Each number is 128 + 32 x the weight over its row's rms, rounded and kept within 0 to 255. Layers, rows and columns count from 0. Numbers have three digits each. The size before them is the row's rms in percent of the matrix's.

# layer 5 MLP down (transposed), 2304x768, rms 0.0274, rows 265-290, columns 640-767
104:090061096140113149144117111197110156113059140173146104154138098137094104126128154158111183117157190108089151129156109106068170147144129147156105101171112127129142124170150140159187136107093158141120158109075098148101113132137177113154114118155185115094178158118174178161086174079163199149127120171054190130124160106182162106138167126159156142143184135121108185109119159097096158137155
095:147121129110148115096148126110094087146113174102152168095175137167118133115143142122139154160161124127127160018104141148092127101179152121106133097116137084117086096101065125081151170173146114093170111066127086082132139131137159144127166096105132149098115112092130159114145106132178116109113153131155093134122143117102097111201084146123161165124127127101209105224128120148161102104138
109:166151163077086104132089154148112146123164103143100136121125120115126015136160069133124120194100103127139122133119127168127070184207118128138191115095103084195171125069189142216054170052082080130136138107123127117134067194136124154115168140094164119119115104145101140142109142052111165193091170043129134133102122101109148136160154145152148128150059170150152119138129112136105090175118
100:085114134104113084126114109130128040108125142140150141114113094135122165125151118121132119100108128142089089144142192129119146091165112080094100150155152093168088088135141160103068151075172159197106153107115144126149139140167072109089078205091121052140159184133117128139125135158129127118098123143119052082064136101165126084132123127086168118118070145119186119159218160106173085069152
088:171186116143140163150092130110145115157161142121230128131163183096199130131144109165084132113119128143168123105019194109136131153100128141166100208133145136107087102189145119102083143122125150125183119106105153143158114063135164120130166132122083144109093103136089053109120131124168114066135201148108149111083166205127140132116103145097143176124117165120163158145199130087100113112099
108:095114057119133073097166125104146090145123068099135206178138125075076098085079182109083111131141145167138122102146139163141095101159178154063107144103161135172110128117102163124186150133159128116131109181156118129107167131103139133119104092116151106112133123063116170135093085149108075123124137097127117142165113172103159153121144106065177151142108140086099097073107153118169101144131
103:116113099140060208099166170128081164070074160143143167143177080160111209179105044173137133060088099079126113163153152155085097102125155147133140137083150074175075153100137146195108168124109119127137154097159083143107121081198153178081208133179197163143140090113118120108153089133149119135097093081171084087145134136111113092072136073084102121154201195078106120141143135113082171094107
107:113117152110120108133168132130061051104131144124144109152183161152126153112161191122135134122173036159127088114082099069170125121160165118135209084143113117129144165150134157173130070118101094165129096101116128092118147112133164070115151134109161101130115105091170140038130131134095169118153062136073142132116146097134198085120176114125083133149145137133086091132116133117137149139087
091:105129157126108157099089132147121127143154148165127124130122136121140135145126101103121094094142101143114167176108135079145193154164090094076140159168138142110159167108159121146098092068094159157147077104111132118181121118074175153191118150120151108058145160157072166118152169145154091108178102156106084076115163117165153133161131141113171119172160140150126109158095116166135134156119
100:123110123115122048134148161087153131190191145129102110080127141138148124144161175165155137154176077137146138100131127079112140150114096116047111056076170101047183163057091168168146124113092151122146137142132131163178159117116091112144146151100103061126085122148129095150118101128080135127159179113121129088099150114101076113117179146096099136134081139146143165144065075143141087184206
113:124133157120156114149110166068100147200051105092101070138124175123149093125108117103086148149130107130122140113117107139128144118193166118122153120159134108112166198128185146097126132105221134156095175123109111073141090100102196095209145095176065130136114180143173126154169161177131139186174108186142123093067201123117102149067113133145150086111092176101163151091121077144087106167150
090:130126108125113120102182097125117123146179146099108112130120122141127144132154145113154165200137148153188135139101131169185096104108141144115119168127100089130150163100157092147144111174118102111125170166148153123115172086099121108138143087097114101127111166072147090156143148112084128166137151140089149115125130124085117115112123120149138150105101135116122154107150124163157185124109
099:145176137162113110143114160141067101142119164172186148104148180101081100160157179141196132105148125128104171120086096162104092136087150168083136083180134153118135114119161105155126092128158131087163135138098133128163081093124136186095208123145115116114163169131123131079158140118102098151138119072119138068112121121113153128141088112165145140166146122126115123094064122194110189130133
076:144145082170121146116107111060142145130112182080198126133191198076106128169120150161138121152144136158139150145087089068131135115110052167144099074127103118163169122128144112119110103152134123061150065135139152137135075056142136128091094126080140163173182121087145125151130114119117154167114148137090147143131085158131148143170105155141118099152095088144141153147059080160089149155133
109:113136109144144155116130143123135090141127183125093088114131195079120094169112153148119168105105098129148068161157099143075099066170092081132077131159154138144191138133168089134160110095067100152072148151141167130145143126085131144132122124093166150119172177120075128133100106149104137156157099140113071149115115135148145151083149157123134127162114156106162171116096134099114076121090
100:175083066114202094129095154118071152086113119089087114128180127117134157147154135143102156177177085187116119117152109121114152163108159133119160099159111143115127080151108179171169145126072200113155098093183159133110146080080149174153127092140126174086139155097069188129160093114176065170131136130121082119136114126117102123201113128086105100135119102113152159100083083156129148134088
118:128103158114169081135154111162207128172094067102165120159136161105086192131080064113089113162122130123135099105104103041136184046142190128099095139182152164060119119120126099087126190198150149184146148095096158082164155133119117157125092171118122136074070132183162111161094128164138152110165108131131073094193159130114150066102159144167197176097105147153134101149106123124128090098155
099:099121175104112074171073133168173145133142097123092163156129110112156110128113198146083137168104120074172153126180147177076131125085190184103170168165115153086140144125077120191105112135069067090199190069161152108122138157189141086109108138114134110163104132176182094141121126193146114131176164086123161145110140116118151122078196153125017143127129141077112164105184117157135145172100
102:140129106123169141163125089098160073125103094110069095139083132181120097107147098133126087140080166105161129116128153099147143117170149098175135109128103162074128131135115115121173150108171118126142095087112094178125151143092149056090141130104087119151145107151159075145135161171141102187159081145136144152095150115170086126098100146172092155103097115094238108121124135119127120148082
104:185042111150151068085087103163163177160140160080163153127131113172139145094115117153128118149101083087128109105090125129133136080195113197093141113100131108157147183125139138104138205115142139135162146172114101133143144118127136140181148094131161109151128112135057218153080182158178114141122155071131106146159165138076118129131117151180126113141120163134146124163105138109113153111056
109:108124176152090122114055049153110148146159155117104103106144138104154100063164162118077114102187139099102156110170165108122123145080175110139045094130165198127159128139147075095146094085107182123170108125162161142139128168108187117141150131080139142112107116158085137124108163140116095089207145088187129114120108111118117189162106098199139094084121153097106104151112171131081093196138
087:103126107191083131153082127138029019107095180159142156162154129095111098134109098111090099150105120094133121140147135096112122100109119132205113162138099077078157151091147215144088113121126167015091101174096127139148112165116102163080118154122122145108155150098143093140119128078117126115117140085094122114151124116114137113174147070199151055067096154128113112164180105126115141147106
106:168060199143182133158153108129069124125078075086192196134117148193161052074128129139075120102121105085143129137157120135109065134114124158118123117228153158124088104102156108123102144123147172099156118091146144134183074206105128144126096105122143219124109098110106153099102115109158067131115096134112118116121117135064121154197101124173079077152061116127122154192113139059140134120069
087:146158120136176138106148101075156112167121147179164075130116168155121122112120161094070151131122118164129152162161119114128139145102131124141172136080085133147153151104148135108111109113128181157138093108120154128088082080108167067140126109135133196135152142125108103117096186113124096133117140134130151108161139132133159121128163071143110157121136120102125106166111179120145108088097
111:124128119120146125061068079091141057180127134135177128134112121100160129110091172079112151153108145130199134146109125131152097160163155095113131155123131118088170111160130144148185125125137139098132132069156120124124142112107100133122131108125093133174142170168110125149157139149095121070099096119156150074111136080078156109106101153151061123182114163089132111116080123128126128169153
100:155148097108130150133071116171084192103124134157158159108155076102108147168116150134132121200150131112142120181146133134138104094165124105118095136119158127081146174104155154037126171129095101135136175122132200134184123133121123127071138099158118183123111167169139129128144108085140082082149142132139136150124095150147067142078124174183134127105094082156131079143126166117105144169146
# layer 5 MLP up, 2304x768, rms 0.0384, rows 266-290, columns 640-767
094:104169082104121082126124160100137122064157131111135208145190092168082059077110123065075101108176105140129142098134142140122150144099129120088084181129125091164120126104127060115096119175102123101113135107141107138074155160137122104125156095147130083078098181147070144127129138151179117100159132122129106076131159159173127090106115149056143082120103105134081168094169110181142143119105
111:088155058136138090120147132156164178116140143138170145125128100118144100136136083104102098133108125144146141111122177120122126181149127123162109060138106125163157147165172072065088174060134106192096202136133062041093085092132128107123086195097169103139134193150128121184186075085099116124157159125096089068173107159146156192075116167089135092166109108149127060107072161093132117091134
101:186168155109158163111140148138170167126112132139145176087159089149140151112098178072159136146066125132152136096116151207120080134149128088106182120050112191071111136112120105165143123086190091169071162140112115117077117141081165143132082146127202080127153170155179112169210152140105102119114167099146157156143156120085177133137147150113149124115110171151151131163186110125160098127130
086:048126086125132091149138152130054141110124095127148095096119171157136083187116094130164174144124169167122146047153140149115125095156118177155121120123133178103179129116094062152143167152080131114149099136134130103107130137109154177103118083146121140128158123133135094189128076134086101147197130128165153088139141169140127159153166176092140117136151225171100135078095151122125123056204
109:136190090114124049129114087122102072128125106078165172151105105160144134087144063162139127111099162120105129133089154083101170085130115128123139126128197140165136123138121146059142150091115174195136124132166100137133089106104113148075174140177169123127086120194084150138098105114058156063085066115111102107168174096078196097117159115113109132049052127097131092137141152112142066150167
104:121110101137100148125114154147098113107091165134137133087055126106072128089012124224117196135168163184208100158094178120122130152156141164136111172094178151170110117105052137189121106119156157132177142180152106103161091171100144148098134142150113091206161142103193148124116090103127092128129135146143114146092068070169127166148124157155087147176172185119123185153135139129124100120083
112:142148047126169159097122155115159114156114096157115097097092055116136136085124146191101113059142073091149148086101147142144212104148080123161162119140117090097100063125028100086095169160083143147151102160161136095105181124154157141087073125123155104103116129093166142116149102117154057136126156091136112094126203157139141162161140122132153119091100138180173110114176101115142133159111
094:153109080087155138120102116140088121159144109117079117146143138064123157165118156152112163108131162193141127179135073121130195137099170100160088130165143093136132167136174135188082136096173117090091144161071142113114120179190120126115115116125126125149147134119095114144133148151098132157177126109165111124135127153155098166119091120141131111180124123126162110186082165111173145120089
103:094081117140140151138048150144143126125114087130123158084116110140156148136138154134122153045140115115173146097078108162104105114111096129157088133134186096085130153131043136110111147199120082103130225143106121124152090135163116126097185099154096137049137093127047148132081077132178172124155105097149158105109092108182105141174125126083124098097098133123104107070095095136162147119075
115:140199132106112131172109097115151180124122120126119118094147138134126098154126137141156132106135148182139192181088147182176130106124201087080145086115164134151136117121087179113089153126182115130115127109132190144125107135211149112098109119200122124160102148153181105125151116121069091101134147181151136145091067119133120117076122112131091109133158128125212158131092116124110088145111
091:046201048116087155139117134093125150101182131176099091133105156093070100155097129083150104159080137157131092139132171140141083100147092175102115125065110148107155176117179114176165120101135107025154153149166084044097090149126215128153163082086129076116166135129063120182132120088156137131104140116141152157150121119089150120111156113156144115119081141104151099147144113113170084156169
094:124091129135101135159072159196176110132109111159173126085113150116120136135191145153093159137108181106156188140053149187154147140110189120139125144104150153169080082086172106101134141120107112155085111137107074115111126149164128126109114098154134097150151126122135160113154093141128171157082157109128216188181095105196106072144096104140156111142103157149090108116125121155151141102078
074:121102144109110108130184130119150107155125159140067126091136094126167132107144124120108112120126072110132071149161111142189072135099154115064117139158143221156097143135124121092112114127136092196162147108120121108146118166133081133150130132141125125093081107161096140079137156120125080174166146098152094122112140148130150176137132085160112120147160146110099137112199160113200103124142
110:181189139141134154112140166107150112108146130077137134097169086113156096119104104126116083106149084144104128187088123148167155100162123117095129085097124086075144101090123065112112116085223045101168134139170158120130077089089132112077111165116110137155158146158159122154125114103112107174151165116130117098060103100107135107137115176136127166129098127119143144141076113106178146127155
097:150163091093136178159112125113113095129092143181174132134121085124146093066097114118132097164131131105120185076085085112110137128168121118128128155117115143111119098107110094145169102098171053104110141172115121119133133136143102166095145123065198124076114167112106136201120110133087137136106068104127149120166140162118178113148162133118140137134158144092172142122111160117131100126146
121:144141108113098103093124092137095094140171103140090078107116126127137158116082107107140158138184113151069117099108186111138080117168099181136113103141118160118183095114171169145137057132106117167130154106076143136130110129120135095139087156091137146065152106137150156135144151080060083070162133118111105075145129117131161103094116108088122177058109143087120119093121141062059084087160
099:160129127144122167112111181102094036124105117098168150163122069042118176137106115132152125121144118137197132128075134140084144151152047115114073090134111163144158146079126114094185208113115146155175077119135089140118124114127151154020156126112126110130132218141041163199172095084103098082133089166114151079107133103128161134099089120113142188098116101169102126144127128096154119084169
098:159120114120090193115083125165091123125135120136098149125100112129063122096185093117137045158133124143183110075102120148134146089068129091134053124145159151061162138128122153137149152104113126139106147137092190131102134129153182129118137158142084045178086126102153089070140165115128183155168172140140159125104082116091110137117073118119123152148101141113200085129111119094166089161133
103:129097082107146113108092067057144158156099162085077085149177119165127110131144130182139102079142165122116121139126109097124155080159144163154093164110061116116116186174131169077112102155124068220124143073130148147091102194119106143178129127160130121153132170137144089133127136096139162111097103112058132087115158149117104092084143145089169099113060126104093132115214196178070181140108
111:094132079101133085160124073103144141154172145082101116131173122112083057079126160141154162152105113125149194069075144094130216122114128133137123121126127117136140160106109121180096135098139082171150144131098113126101100135169134119160098126087089164090122135065120114114115114138150111153164124163088107181127179140173178160125118101124184136083107108090175076109130170132212117135139
085:128111169092122085206142146163152068103142158109154102068152148135136062144098114120137101096138115110109092200097127116122100153167145104130117175109090183113075119110062088082159175143153116139171085142156129121168108141090161137124139062156161117103163120143196142101168119093104153150138130092132101084132173138113155134149122120096151173169166154092154162076171125112124113099137
104:159171124162129078129077159103143143138112117154145174095120077159096089089096118160160096142163143132123130159122142151085112213155173121158158121143188146160189163087171089112075131106141153119156136162156102120133114111103087112121125105141125107111141155148155131090128115083099092118130134143139128129153139094157088165108071104116108072171117140174105147145141157122082140087124
089:157105162102145144112126159117093121131122158081142116104175120155119197099169146121168120125093125194099154149133146101098116177111144096139102083116158187105184090111132152172126153152142080103137115188166091095049123156083125125150147158117123091197098137125131112140134133121120170104074082178109168135096095142135085166115148082117098111057090136166107167101118128073157136136165
114:120117133134141138081151186150107136111118081127057208127135107116130138140084068091148130097139131115144135101133119147112079124136142141122165097191149151139177118158104098122112105119132129149159141108133091161164119112080135150082086127100156046090158107150108149141174095111178161148162135102086144103139171096119175099139128108138121150211099171136083119093168122116116080108137
098:093113061095121138125100084188114143102077126070146155076117131154101164166112145101135094133092134132131140156167157209074093161175143122137100130185140121130116131154102172134126079147134175118138095147155166079141125072074137124160125102126166130142119125150095153207130097130109137103134137126130146142143171104133174082115071162162109131132166099146085162074096146120168147175126